From a checkpoint of a small transformer trained on Wikipedia.
Size: 12 layers, width 128, 4 heads of 32, MLP 512 GeGLU, vocabulary 15225, 5.12M parameters.
Training: a variant of Muon for these matrices, 6211 steps.
Each number is 128 + 32 x the weight over its row's rms, rounded and kept within 0 to 255. Layers, rows and columns count from 0. Numbers have three digits each. The size before them is the row's rms in percent of the matrix's.

# layer 8 MLP down, 128x512, rms 0.182, rows 0-108, columns 128-255
099:104106120131092093118059126119133116121150089142117129166158085076110107104137105121139155119119083079153122160152074121095125146121102182163089088138115151138124114127168107184101100179120155132115107136163126127131135162144134193156075130132083131087103101127144169188120084092094122105104125100148089110119137100150132131140114131152125134159132068102136184150119082109114173179130
097:155127112087078185146136161150165157123157122115124115169164108097152157175185152172145111134088194091125093116133085124075101148126095120116166123099111091149166055151165103178126152153133096117110118136122079121119192100162185177188103082092166145136132091153074154140077128098119131167113193153170135144177126151091112150134084088142135129150095102117121120165133100035153196194150
099:149085130137130131108089137144139131160161109104163121145097052134142123084178143099138113122186160104158138132108039088135147108051157172147128111132150182113158185111125159080131157145148129126105151180136128127093114129131061163104093134155125213087104140115120067121181118132131095107156099150205134161130114179172107135090057112090117104094101117093139084096063096142102148073143
101:116128136128135143127143117078146116107077097106149145176202175184157115070075070113143142130140142150118140077128119125124177121046121126147142164157096175118107136161130142182104118172120113136116160140161068061066140136146154153104114134097173102141150158156109158143162131131112109133051164070156103095139115162128157091098080118124181125149183109130098141132100142195180105176102
096:096156119103209092169144153109146142196126115176051186116147075190039148124162127149148151130117118104081117201081118088138097107150129119102105150127116110151110117090180072163131152137114063113154166138182203091130119131125150153137114127152084122119158138197151124077131220059131124118106125148106130167131090123098185138160120105122135135132139085129144107131125173146170089128106
096:087122098164167105101184096121129134178119191101138121130127076122067157112144116137122122131165139128134097077152092149165110101112067162144099143113164142168153059133122099096123112110066161144109132144119108147090138170137116164181144108078130117180149124143059145157100152136067092132155078154083123070104136143129129118167104157117169171161169149171113126091150091139088091121070
099:163141108121134072127090090091104166127083137114199115119091192143154122180179128070130167123119105122186131137221094085108131120188153141145126164141079148140143097123146175149140149109109113118036062082158118123058079148111131070177145141094101125164089132122141122097127101127125081120153194155126132173138194173066222096158080131160071105129113114116172111141104128088143082086138
100:088166118154110106129167176203099128111123123078168148103140158105165137156084157184091076174156096099173111146118132120118092107113113146116083157086126164150094173144128160107155103088104114128116118124143156163156124179091092129108103172124136127109129099151092103102157163094101071178105091140105133115139154116093150128164156146111069139116132132099080142083082129147097125166180
098:119102104147094084109135192131122132118108105125106093143152109129064140167125120082141135122100101153153129114152114106118144084140186078090178113108130199128113200177105090119171138096125168105092114185151131144150119140111141133120073189155124120193106173168089163137113034102126136197142164104088134152138132150116105150085045146163155152090213135136184127104135154166170098088126
102:105132151110141082127111131155177124158203126141106133155091130112110158141075172133182170145179118146053176094167118092128186084121161189105144184136123063177125158129129060158125110080122190172156136155127165158099106094163096096070120102128089131125063089153103150144180084111099090101174169100150139125155106139127165180162099188155150127114091135156119173083105142075101098153159
096:135161129142131146123147169067157154142160094137125152162079119134096147132110118151141123161152144103137128098133098137104135138098135141116100153077128093137100126094118142109168137104114130169102140099195103137105033141072148100169178173161107080141142181108182163107096146182110133115133159116140153072167125119105128182158141121159112065126124164139134074147168159125153135125127
101:153110135115068090121121205156207134083147122092186121192121166111128113142189089104080144112131148123083132124190164111100143163108104161126123104135141112113152138093139122127154104147072140118034104138120153089111181159120124139141149132135092128126161107101102096155076114089119141174132142137173143094136159105154182127198186072123170122140119126164128116099119142167104175135182
098:114122159147161162130168132139089132118156092171104114127113079164147133124143116126085120116122187080141184168133171181122064115141124184128127210127105098110161159109148080077090093116129113146033084064114135109118123116116204102164150038094139081133114127128094116067131123116055119206064121087200118073097190113085134122156152181094103143160156115162106121155132134124106125095127
109:108161153178119102128165118136118138190116140128121157195098098189073109109139128111121110086117117168078102096163068124134158173124125164113118085135063090181112100131111151144062131071137144134183132070121134142153154132184169091148126146097149116142119124144158166106139161135105139091152139107147085074148105136149177110145188173138173150052108184176121160049063155147122088135126
100:065143136210131135170106163135145119149120091100123075115097138153122089131102109155126163144096161140123124129106119088119163155068089154088140109187069094134110167153127152115135102122125120135163126115122192195135133094132153118072123186130161196145127103108108101106136152111101119130095120093124138051168124168069158124136147108096142160161150053126134151146145100154116097102107
100:138149127194127145100199130114087111162110143135150103118215113084166108118082094149163077146127073132139124167128133117135094156131140130103120165166116072070126156073210127128140161186093166106101108116106117147101178142173117056093108166125106103176170091184108129126110150098123057155115123119149123159139103164225115148103136118097136115092146061121125088171104080174205106159075
110:197131178097147142114119136055135130152163100140095069107100155139129178152139145120154149138199100124082161159051109137147157164140096138149160110143119107182156113166118133137149154141149137078175087126146153139117085129144159137122085146084092082216124148165204149134177087156131145115080187161108129156127135150103149101113066148115165111116114068125178129144134133112122135127098
096:074180072163134136212153180140165218172085144098087116136082118160123158117118134120124131131119096143127097139116117065191145161079149114067148118113140170135136076152159136184147156079151128116165102086123127179130164146153139159143102128107122113150126115105165162121125138094187115151147123162131055127102123145088132151114112096090116134057201070107147043142114129069215137141082
096:158093133132161081199128118141083131098077151101152158155111178156141107098101100128131103130230171128085164121092135138100144120152132121160093113150169037156150099144090176157160145116068089106147146088060148141116100108147177093101143128085112124156175102097091125110192158118121157144087123140164111110113141109105136175090175152133164142094151171131107115160092098130181105105137
101:154084036079153128129145099150105154109157077154122101116129121082120074088109173086084121122131065139155164133161157085116144141147158161119134158122064046123134088098152178156093106176123125151088061158150126097123149088167128121131123099159103108155117120106113131095126141171170099167134093113126146123096108112127164073107109114127182104071151109094080067158140089141182145102070
102:123082099100113183126114152130166167177147143115162107141123129156159174114146107173085169113176139143140089177130129102101127093091065121081100134177102092092136116100112100133102146149197138076168082129135092133087089119188124138112126101158155088175125106097135144159168140144090192154120141120115128150047112143187134092146112147089152108122076174113124148104117075145120103064090
098:110142145152137130110104087116120131127135128136119112207175115130149099092140113098102079136120129131109118133114154140176095132152171077161113130140183172129176100171171114093194130113113153068120117161063163194099140159081052110152051110121148141135101135143101159109136112107186108134157119157174145183148175128131103132111138076136134110163081132080092089212121143124127130190132
095:109137045149119136137089128087185164061152133158114080127121171108156094086114144112105155089081125093117094114142147127195116147133105091134079153123112176087139179077130107076110116129136146141098160199141145089151130135141105136126060136041147121133118072122110110155051111112116145141188141098088156170176133174132141070114101139105148130146118140140117163089147143125097154161184
099:129165034097138143107122117123120108120142111128139178123088203177143165129172127167196138190088162165130102178130144181101123101179108119159178164137168164176129077158144159169109103107132063118159115126121111149165129214051112099092126099117138130156115150144140066106174134165117156158110140163153101151109153127132087148103131117191135190127107163127151174159202132122129116115143
099:122146091054159124181072147180192076111082147151077164076068066098110152105118152096176107094091062099114115099148133117096029158135124128096087183102124153083117100131098158074120112146115114191137157184187141140102103082135096153162097107114174113093140161104151123118118169103130139146177129124134134137127149104053152150098133083096110107147124104146148104173093133099129134131131
099:172112131075147128116166079091067130160132157117063131128166137139129139114140176108147095143062085106089129121122161114172143105109157104145090144064151094155080116099125147114072174030109129195172132136152154195124120193082167155104144147139080120132114174117148118157150120128196109124196100134127176125113143094149086128082132107089135170127099116139094159154158123137079082146110
100:102137090077163131099099099118083129210110176085136109157173152095115086086158212100127087099143183193137160090120124128075168159128160127120157143119154096160066103131106100171146102145101078161129135141112116142111074137113159167117117155145161075154179141109094121139121144111148136098126098129154161080121164113105180121140207123137045112136105140146145160132137102080069134064153
103:115141078085101128203122131140126130192131129133131137095056130116104151163194170125144102132136154166084102087107067097133165087078150158085172136110135202130181149133124071166140144065105172093108112135148155137150095052086126131111125186184120103183141138157104132105151142164094165110137143164185133137091152106134125080117076135138073149116123128058205079172120137156107166116226
103:146131158087119123160119136135162078081080125149116110118166104132087149137173119061056141113160159117117115061126102086099135145170066145039173108099210103143106110103125156170159141138165120138139080092136129169109144150137198111142103105102071121129134193154167179107168143135074163090113139089119165151127089086175123175125130158150025112151129146129121180114163130109109081122185
097:087085110089127113064126182134139134146057135127104137103127121114093153179113181115114141124164118112190110093109180109142131137140088132159136083165148177177097096163080116151123106157077177103097139117069174118129143137180113165124185134133109119080104063151131123107158152105156140144115122128158117130092145167116137154102140092150146135143064143184086100146127113152114143102108
097:101131121109120108147139142150162113177081126214182146127092171153098172163193097133147140158147112120140155118102092145138168173151071129211161091124130116195129103081092091137085151110096167118096087098115072146086107074083158103143157115127084097094141110137123120053106132076076142201087146201130145131068139140125097170147106088133133159169137145173047105135167088117125096092118
096:112127109112114141132114154133117180132133129061062109151113144185079106135163157126113165139153167132081132187086105135116098159124125089115186144171138109135164096095110088165134136145085112130131110153081117129119151143120166123145127143155133065173136157127155138138109102174122104132111115068110095097142092147071083109122123158144156102127135154179157113102117145113142132104122
099:133192160059145108122189121108113066187134145151130128077134071097142136117140092106098169110145126179172121100105131152111156108078121130096161095124144144141115162129166082179116117180159149106150170102121054109145147094117124145150255122108126061175116133148079094139120070092171161123148111147145153106155132162161161106167128161119136169117049083116133064103137132153129186137086
101:114110084056145154150093101153061188194107133082091101129133145083092193136145137073150143091103132120150094099108054154132136097139108047148138134107144157126155173112098087152128134120088108178121101124130140095170181128131127123111143122118157116148119175146117122110096117117155098153129064052082132130152131082131137135112177098109107117068143183068156172151139146113129124139187
098:134120091115131111181130144094136147129113138089119157160118157147179207150102131124076096132176091136085166099087126099167094178147128182117132142171126146145144107091156157149163111150116145090192167106163137110142107106177127120093082135088151183229166153132127084193075129103130130149175170193136104118143087111127133134088128141127116121130116132131077113104101149139160063103117
099:130115110108138134148139085103129083086099126143145118196099129084149097154100130071197142129103160095145194098113112152116140149154087121144141150085091070153155137124152163122106124155144114146075142130113131109106100142131143102101076169147087183122130145118145094111139080146146103129161125118148050155116178082100063123099098168122065078161124212117165129148102106109099161132102
100:081167073130116158136165131133167131102168151131179060142159084153116159152107116107088138118131141136068128157189158183129106138193109092078095094131198153117144133124180099143067131110113153093137164070111104163100156167125127122157106153164127124104048070152116157156101131167132166175194110071074154103091141094075158056149168173142157129130182132141116160094110137088163139123130
102:175138145158143156104137134133148138120166058182130156128176122162132149142159164135126151096171175157161126149122150134144109150142124098121168157138146151109074144100117146074074124173110102136090153118103139157141142101139146119112086184090085139146090126119117173156144125136140149129088150135109120171156089078138142160107116142107168089098162079137121161148120142127145118130128
099:135146149123102128189199111130131142117154153120197174135130199181068166137151116180153109116089093117171111122099110168080176097051091135164170120077148066138101110162124084153155162142142136206073159095153096194077127138108153145098145147103096082089134136143137145176141107197123140136124088128085103072119166169103134126138182140130128087154092161081048147138142069105185053158067
102:122123183111125104160131136144139153185119110147105184121139068137146062116123152162199154138189153155173170158154183135140188179197142152158187120127104126089135174123114108085119151148108126137158146082129136140144137086193144127188124114158165182106117083180154147074170130162158224157111126156162122143093114146169065075077127189093093125091128157106103116126128146154112143111215
099:155078077119208089136123085126161106063087091115113178180085103183138113099147134185142143072082130165134132101160092113106144104114134149123161104135082136108064126169137100097117114182095135082103152096148154058129119144168161108187096121113173183103152119146091160143118165147168153114156119118116099109177144155107157156105160113140212146111091131190038137133099157154185095116113
098:118099118101152175122127131111122097134136214075139209158072121122138133152151120176147090129119105088087090075112139074041143134128112159105195084120127063165169101119149188121115148137085184147161118116161143138164143178187149093122178132133142165139144142125088125078128163166051190193116153119122094132098137118132085098050172110152176113060125093082165097168084091116167145146118
093:185086160177080146085136107084092132096159131167177141174119139066030093202141155175117140137101152171154133105078138073117133083122146131179086127136113120192130129125187138142117170145139193169166107144086139096111104162121109117104148087171139105149143136106100143092142173162146193090134115122135119155184065153081083096124040146118107123130135133104106140167140169102154126123180
096:072161155100173130131104085176108158184141176146203123121149075170091084164122198163064129150159124124123090158134107141159104152152129098118100106090108166153115206094140094100095119087103137177158086129098136149120157102110100168104110158091143149109086103121171134157172137086142161145164093116135128187133120062176109078079154173142171133089171128175086098163089164053155138119140
097:115142107154112159137100191157114125103121140116147097119150138134090109103067117141175085100159157084133124091107124129170138212089113150133157088128129105156105176142152195140167107149045132150134103061189109100086101130057126115114106131107151153152092080074138155109079153108127092107149087215149056116099146180089118101109153073052118059129151114077110151126148128109119155060092
103:135125098133148124130107077113165114147152149153107129219065110088151130165090108110157157124134079098115136146164109092143123145200115066190122061118075147155138106100148155096154111135087145110185127119148149163116117141124133064144156122125127184133115113113083105061133143152141130140090076109185106122110107136116083159151039143169144077117122157153200154151132161056081110114121
100:080077114102118137129131108126144132132050169185112134149104110140121119140067123155117206178125098170120135161219110130156124139104134166114193128145143198109142161095097154173137144105098146117132099156118104073074056076147115143149156096141091123150136135094139218088138096095063177110116156150129139119135101131135167114139137089093075052161135161059222173148133114130127137156111
099:169179150110136187157113128140125084124125162098095126129127112105110029145132179142142123188144101091138121131081104122143134111162114107148103150090133144133169105125073100150149161110094130106087118145120087096095154114131122087111105109122059117181137133096147090099155091113104100127109121113147136155132129150141142159110136194158134111079102088040151122130071145147130140102100
099:196186132137192106120146098190072120102109133103110145119172092147096083109148164127094158162114135149137134088140143085147155129046145147079134095096122107161107150071198119106054131176093154146071103091145209133133127088119061086140104188151117144088102194194112075116091098143129139116136158173037081124047124150104099136136134150124143136137185128171112138127087141172110113105115
114:127069186142159106132166149104121118173101149152145153124094128163125168082157083106119208089137132127155135081132153093086155117109102135148140092115129156178144162116131140149148045138142105104138095141092124094087130136136116110117138088069151112129154134211028191197098159122120081121087177150109167167083114122139092150135122106070062165135090138129127116113203068105151158178125
096:113145038163111066117165120112103123114151104192139143119168170192118172117189096154129159146196134095075192167078110122102111145143094144131176125116108074199166115171103129115094124126127107143089133145136131121158101161117131053105150162110118140163047162151137139174068092097122138163147192147140119157151080142207114121135146174102163114112169107123134124136135169125169067129127
098:091194125117185092110127133142039167169168086044095070129148160103115113117131108113142101122175133144104121157166109203140138077134122169166141132092160114100144123121138108098125122021114126141144152098153156146054136136118198165054121174077095120137059104136195138161062125128179117160104130168054105083215099091134150139097130102131121128101143189095146140110199127112167173127133
098:055193087112062114146149133145126113147095045129159205116114094167109156101135091074125120125127115109136126102121093183062132065190146112114119100069153090082046119118080123101166159128189059120133125139115128082094139164158190095149126054099146108149101184165116091152129152150070160127163107067079117169160152177107135159088128128099104105187185109133085188129131132103123140082101
100:086140174109151131163144113135116125107140117164112103162141113150044111051126153106115089106160130196152146120131070094152108103123128145129166119135096097085066125097097158168147110111128090065182132110136100164176143146093096104095168214106141103179137163142141103129174151117129151121129140160108184096159158158154149093160136083159126126132113101142117149128174105100120089198164
099:066129097142128097150138092141126099152051115096133135146094142132140124110154082057162091170141143140120121079133141122176176147155121138108112148168079170179141170197090048081124132149152132181105142145123087175130167092117068125134146104098161126124138089143092125082146159137176133100107122140126098042134131148139165109102118102138155151129121178150169143156154183145137092133149
099:142115134093099128139156164195122170094162155185098174154139098111115134102148137114114101122174116107139076161163109136132083103184138072124150193192080071115140179142119122119115094108106176068102102123087158102116178160148145155162132122094166149129120147137115114102177115101122173185138070123114169112141199107089161180123122152064137160086157132116141125153119079113097122163129
102:153159120153131129138119085159151165099162048045213148101149117165172131134148127129136129151082142099142134042137102088152054150120097128119104071120068123091122158146119131143123097104099117182061113142114106083097062134130093148094092113141118078108145143130124154087086101135176123100130127109092109134101156154110111160148076117131128167131105122134174153096134097112132141114130
103:114129151201095131123147132169090109120148185101124142108094115122054074102105117077119131117129165134063105149104126106150104124130124152116160165121128141210140190121158092134126096089110172148139129071142109109126143121138133183105108091085170066110048173122111099165095116070190101117168149216143049132156109087117171126096091100062127159125100168117132179085201064188139159121105
097:106151180147121099112126129115164081096125151200146145107154100168093110092104121139174164169166054169147128173137171085101078061180138122145076159161170127139116159115101152079086106108085132018133184101127093118069124144131112069149129084122116117171073165164142150121104119100122148146114108159150163088088126135118125069110096167155121069128111127102119120150090120139102135122173
102:133134176058119088097145136160149165202115191055139096115183119108127133142197145100158167109093162101172104187140162133146116079074113153130057090160140114106119150092082135158137143093135088184237138131147136128141130099063173075144127085099066086061132148115118150126164115048101087149122128139115192132131129124111092118129133063139142198143154109142106079130152100126125103096152
103:076148083132158118110055108163077124083145130094121145155132130115127118174129121105074118115155106088126136094111164140151135075181109159115153081065187041102109127083149109082130161127116100179116106150073148095175152127089121111096134072117124103128149133124125142155119114125083169129118108144126082132163135066093095093129123089139106108119141154099123112124093132155129136104108
095:128105106117154131112121138159128136143159176113036166111137138096120122116146181110104097109139114121051120129147135100133077118110098118101175135110114086110097141194100112155109122147119154180133162144126142067111151127133110204109092136119204073114106155161102132138136181100150088109112104152156050187118090141117125096132092108092127146129057127130132107149151081044126125131138
099:089104117101148168150083138147186102183168165130117106194105154156122109134176175122181122125136132154102118171116126101165071165172169132170188157152099140164080159167154109079113126170076155086138111122156130158173137163137137057110180071127186110087126104139136090098126136132142137101099094093102064151148139121144104117082120126182129139141089125080135102132164099141125165107105
102:139158099135135070165119141160129073145074087112167179077088198091127124117086138114105157191111191092103044128110186121085089096155158155181136139173142097100175134181094065181152141118090144144093144167150142118223118102147135089116167085079135149102140195101153121117111109080153088099089118178118115083176119182135106091099108107118126145165130093123116134147152132111138112136129
100:130155115087070133149104166145181065117123124103130164157088144113115135166167089189117090130176133159071116099115145066154085135198073082145121151162186092140136127146110116167175109052086119086131116140136111145094173072104134109138145113108072054154072119095168094118176100106134112098085145118145113084096125132179141125080091161107103146159070189131130081148124153156082183128119
100:117170050176135125181135110093181110116156103132090133036141157166164142170140166135120058130114149105143128215094147171069154169107096140109134107110143102110171127118151155123116116142144089144174101106110121106156084137046114133160062129093129105187107146111179156122099121105137091111051116112086072071109099106134100115104142081080113111092100149190079115093093118158136146141062
100:071115129118125134150170141135124104179100114179160097110092122118122087121150095089118118096155145109080130145105136131131183080111165187043096095078163206155164110126213198161134180093156167147109139163135100086145119112062083146127100154141098141137108132141167104135150102119148133130118171121127148126160108101100091130125133130180172140123138139110094130154137116112108149143130
097:150156103146127161093170185131118157107106109122169172078066135097144101164095131107176179141123123199139058083176197141109115140112123186122188136116156167116145166084093081114072135113120118142149087145134091131122115087096180183137151139125127091076075133063075145169164159109142120084171093177133167149119136169140138115125145131158138155151119163092129115164092117175133119101147
095:151133164191069112122143137147079117138194155135117155128193075124160111146111098123135137098174116079121148125227141154128109075124137163143083140123122163126117080099081105099086147091109150106157082191180101138073126136167129192141194103179121117095064144104141129139098125138139175129154095071090117156123060153142104074062133125113112100095116098114129139125144060127126214106155
102:106120153105143161079134155119140152116179056126041112155102092163136164182153173071084146145076175148132064109153126145165142107133143149104170170092077163114165063142141142145149141143174123093173102072111168099096109096109139119153151071104154088118151089145104155092128146120124166128092134079121193136137102111107170145153100135128123179122053131124103101105140117145159123107105
097:100142156132149147151219096109078168139162087115145151163110123169073171135094095136135083154113145163137106143072121087141118144113138134127118118122104179153153142155139128149058142130103092117132083119154118125047097157164107097164073168115146079147125124138129151132178073122089136163174200194166083078078106166114136078124098129188160098095125128117090122109092079112092141070174
100:086147073128162145138122110079089123156113107126145114151167120169135115170098119141116132163097198128124108142094181199161135142109144129111135099156191115145162144131113115082096150148122096113156085130155138142094105095110189094112149156145120116147138135097160122113115160098152187045109108159117123138159171100085094127166128138121114130152165103138148132131159078127081085072081
096:150146168175129128089118044142105048138142127170127206107150125107123130166139176125117133137110128056136166116236175189146099168140148112111119125067177127189145137128156137194108098151102057148161105149122150095131132138125130107120144113101110133142124121102128116117102084125148122136146132125153147198094162115112117141109088124137159109184124097089106151075158231089184101149129
098:175099108114162115148105137088196144164060132127172127090113066163173120093144076143176115143099096144149082025128157089167093132139128145139163092186143123084115133061135178071119140120119142066136184169131136210097131116128126132099146093140139199106127135141107130122137123139177217164118147114133150107094086160164100095124117163172158117159160137134118176151108163143074183102109
100:102144085131132191128172145122089167141186105105113123048138112162096181156185097151094165126141199143142083190166195174157161159135174087156122159081168127094173135151175092085156129146116167102109149135174075103096081182104146153075153150101136132041100174131094088106124155172152114057127076144100142156114111152107065120134063126137112151110150212118134146131141125108078125122110
095:126093133136150168178167148175112110115115136160178197121121128070113113109148104130099073105110105145107184129174086098142093111112085140119126141083098120128123116169148205120131140120119058090091099100158164101063072115159133168172131126102154112135110083224106161159144135176097177114092132106138143138119138155190195045152143193190161047102133180142185137150144169154151105195104
100:112126097146129142118184103133165117112110129110119145181113114153173109148112161182146081105116182188127091125172151136108120175141144115089119111167130142131115130128098116098138088135097110099093116101140139055124117101085067107123167157143168157152124147172142162148106160137158040104136155118062123115054088150139119089117132076080170125112105134092187106151076085093160125183142
102:100139164121148133168106126104173152121112116134132107114145087089114137160147075145076125155107129084165145155124116170062109102162129110156070143147082107120183121079152119134176159115171164073157147088105136136138168161102171192111153166109182127095149076108167103100129154172127194097101120112112135086155098089124143126139185154160114120097101145098177109139137170067146162151146
099:115174142113125120102124162158142151201112133122012142122103117129159108165099067109115136143158185163039102129181060126176108118132137173126134154121107194184099138148107142093165097097116158107153112155096141083085131145199147172149150149163128156175145089172087139133081192126119114128142151165153202088134099091100100153095102172165109155126123145099150059089058124096157182052195
097:133060127138119099165112111145127093114084153153172125091092173122160156068165113082156111093103129169108158076198113122136113141090134140114144142094138165135075115141082134090117130121124129110113153114185102111092141148098194119134175080091148052153146136090164126133105175137121127138171178125157159142035085148147097152132098070139119149112067174084082141106096116107176130119143
099:137148119091134119162155109147087140105121089122200117114119146137123135105062164145141084162157153141152107139125146084121136138117114110087103152077157045150175099145145144097144055099123140108088079129085116196112115131059201136101138105122079142221125108097142172120125155149131181162122088161094108149105164132081164120125113152125112085119131078201110087126113126099105124111078
100:167191109140125099186076160117173163155136127099142161066115149127123145147133124113137126169120147213110110135095124134111100086137120159098082115158116142117151186134079120038164142128096076152120164175148194113078110190154097146137065105147146164092146133096163166110142098186085141126133101141118108047124100184102171150091185164143134082100044166178080139129089121100131118103135
105:077126145128122126095126174133121117161093110128114126128119135131140128111128101184129146173133116111138128089152121152210089139105163151116177109123128072105128119118163133147166089187157149126145102123228048102123116184126106089159161174126156168125110140077140104144124090125139057101137141127121172181059150103132093161133144091104152103119112063119174127093093086092149121134112
098:116124137167148165137132110097136138148169163117071125188113169101077112119156157121064141150091143106163065129090109093126133131125184126136101133053150146166144184157132162147159132102087222103078171104104106045148126149118124097142063120097150062151091111175108108075185098151155113153107070141143157121117065142138153160126180190089125134119111143116142095162111139099113165178120
099:107103106150113191092088115145173124168099150103150111104147166165122130135119148145128069136158168107181133160114129144162086189161136171183128132131102209145096114136133144120120144155068115135119076096140171102128108113172174149094115151193191126101107130179125109159151136121123141126141089101178147091106179165104117106146205137085147141124163102105222132169098134116139126149149
101:133088153163124096127167112144138137128165123141182109105156139137105116111107068113190150186110137161097103133129100116143106139140145123125106136181089112104066124117090163154133104126179108142107162135091049136066119178092112165110139099104077134160068149141126166087091124085113081125152171175190168132149064134167144079101104166099144178181104056128101099150076075160103200106103
118:114108120121128111126082053088168072194126121122150121138112126138075138134172130115138138079111109145132191106120115134091148153108159113117104176095084124159129116174126136138133112137177128106146076156084140141147152120133143120120104119073132101152139113172127127190196170110115132121112170130131093141179135089110138091147145104169144073190134110177131107152119134081109114127136
109:150116089114088165197096146134156115128167107072132112145130099084070161153098180165209047119102137102068130118113134154140100136112165106059158156100179112113137131069109169135140108114187090147126175129132162124056135126151124161124107182163140136127112095112111094132113132068170136114190152162107122146162096129190128139176114117122046111145147092088111092110152140139172143158166
102:106137144126184098164164161109172138120132103137110136119109101147128178114088113166146131102160147094090158181133090141157144131142100112090161153173102122142121078214164085156118096142118202105110137084155102155131106125100134124138127148111160079121132132205142151131124116156166138145115185157147164071159131143121163034069148153097122151130174157133160122150103136140075171145081
099:087126094106139106182079110114085102170094102115115176064078096155146192139213115080123090174142139129106074110120153134084101144074112120129149114131110136071134087170118100173100195130083106124136138202130139117129122154167126158107079155139153117126135147103130096119187123061099083097111145123124167151127129060137126150138135162114108083056052103106126102122101108104181104116051
096:102111145112156080113162146170062140191127126203132111150111220030113078135134103192066099123151063198094137129121104078146190133128133122201157149126106112128154089080110093135141108076139140121088158131180140130099153041160122091076152159074125128100153121081092084100113148137169168191105127163076094164111173162129164120147152157141150125130169093067172145150160136129118087128130
099:124116146158149093145110120149148148119096155123118122085160092179110143118146089093180116160128185156108118139087187157165138143168154140160189103178147138132129124130158090123201106086115113112159145180088149155117153130115099142156093129133104130120127054102171121071088154148063142059128102158181179158097133110144127185084062133161086105122157064143122147137139109162091159114098
101:128092168110152132099114141164085220087143111162136139139122093128116150138138122130090139113046120154144135119175110156103106123155101104122152102160154065119059129144191123116109067132130198146166073129184114071076090076124127073127088183179117148142185104111115144144099143062084099110165120130171133086149134135150138066136140134098112140156112152145148082110140063165140115149174
098:153106124089204144136152137125145132100131109098088127114158119176098133152134102143132137094144095109148082185102135136119151143155165111124063164131159171127125163135099200114096114182080100119164129131140156167104132092178130110105122105154127120167087054140078125149094128105090134152150143136101054095088151104145130142157227099119166105138079203137184147172111164113114109164154
098:163139131214167191088174150167109145056091132125148156110108159097120156175167066133085154106071106101141170087123101192104180086144121120098116133085142199120067140132142097165137108125160136150122165067148103176123092131162156089094163127086155147108118118109156140106145104158126107185161114166119091149195146141130157067135136145131212154106170186153128193083140074155142129096126
100:127167128158145091138121159151105176081133099130095187120105143104170120116160085142145087139105087131132139095091114144077180151127108150137120125105133067124139064138163080126123153094135066184099149137094125084139198159131134133171135082115102141170163178118118185116140117099113196213117090116126156167169122174140099171082138146139117120121071090138108123148152147138160089128127
101:151106097158125153102089075113092101133064098110119128088124104145129140096121100091150122145135117178056146105109182089156113126171180141129086111116150176104173072128095137144114140219161076109125127150138076108081108165108130119108097130108109118089146141104157143145174128176115145090083111077143125144084118142150136099101101133157137121095095137110132089130106117135157183179160
098:131110105056121107154068148117104138124142142102156097087117136086121181167153148137200180123194132102151114139157131075148070183150119127168140153119168092062091153128120111153198107173089155109177162119184193108158164158187063129089136121101189111079148148134141166135142076146140146162080118120153124159095148043076127133110103089137140159131094170216157164119100086130183132049092
097:116129096174157144155142091134080126130102106119147123095204079109136131134114120104097096136129138057120076181109182120169195169096078219108130096146100125087148138189120139089168179073087074094095175097142140163143209166131114133085180097133163120111075139152124073107121146119129143152138177171089139118129094167151126126160112156155119164172115131137135109108123120182094190102102
102:129186092184070171154161114153142168111143154155171129163138121119144108116124108134119192114099139137077122148140146046206196196080158119105171130155121128157172196186161072118104179081141100139126162126080082099094084141100099094082139142120175069082111134133131163136098104071100150182100129134123091172177106122096102146092134123148117132153137117045118202162088107154152127102124
099:119170161150084074134097144115163171152119076087136132080185128118139122107092098121148110149122086113178157099133163121153164087127108102107130138133130127117108181170158117158164085095193173119070112119143105129165139143082147125203119153126100133189154130105142140162136094093092167116130196106131087155207126162112132173161052120100100162116164161172090166138178155133083142086128
099:078128130192115069105093102117161121125124159123149106126108123077119105156144131159135092153166171118163173083132135068154094076088152143136164097115157134116103149150083167143153082131127098166115185110124165120104162168115141084089100174060171188096171219141108147112122163125198146117148059134099162097112122095140092137113162111149103106122130092109083124155104087151090131160149
094:172123111128120114132104136163129175206131111126119175171147127156115119067164083135143120131157134126162157126206159175136150126143134082154177118110114151138036119130110095115110095116159099161117114209115123135084095080090141181201083073149107134127137085118060127157077127129104128117106102155107110136157142136084121115179178166164147116120116162163144135132127114115142152135162
099:120170148136135128075137146109071172166104146095103074116181139107161127182091123139141086137156098076165129115152108139120103137129181125143093096055067080132140139128094128152156147121077091067157161140146127137129100086140161092214109119118118176123081146128153135108104170103136159154094109068113112149179113103147123177097144164091112129113162144057109145145083160103048188161085
099:104102130126159089118127071168126130106061119101087112118114117148110078113145080163154150146152122106156138218179098149188138147107118131120136123104164097191122100155081081157143114077097110155109093182163080099145090157094171069146138091106108080151119079117124098113139109150136149111177133115159078118138115133079174081128188098107127142142154109159179144096150153112120107124139
097:170135131104120106109145131152131157108181143085102100119128133164154131107138146095082145088104107129108112131141133088055141088160117148123151150108140114139074169160073062122095187119174147175172137102165196151132200117124192155109109127155136093146162090156132131128178070108211108137162125127179145106140150118090126090108098074142179128135124171125154125161117135136112140085102
128:126155118129081062069112179130140111089072134106131123135103088136140121122112116139136119034118168081105146144176141139120079081138054125204163127178124160147127135133110143112160155102126117117084059087070147118113181175089139124121138087125091042143131102123118103120141119093113137158107108133136110087102175110103147139066122121135163102142152142163102099196158132139099072128123
099:151071118137109132170110130056116141105159171107183129103127116117112080152133132071129157113096062139136134110112121102144188090136138093133130103140108153147191120062143130155091116094142135158095142103148086150115174094184167129162174191092166175143058089114115083161138095178053088118096154168109151193110088118168111174130099084102106128059162125133133092113119141171094172144117
097:195139053116136109039154108085163090141092144085145132051130148115210081113097164116149182154105106168105079111124125122160127077131145129069146102093146188153138090081096086086130082218081127153164104109155087127080077170125148197239167060137139149126092185099151068167113111114155124121135105121120117081097095169165099118174175141095119067102105158097126156094104107079120081085124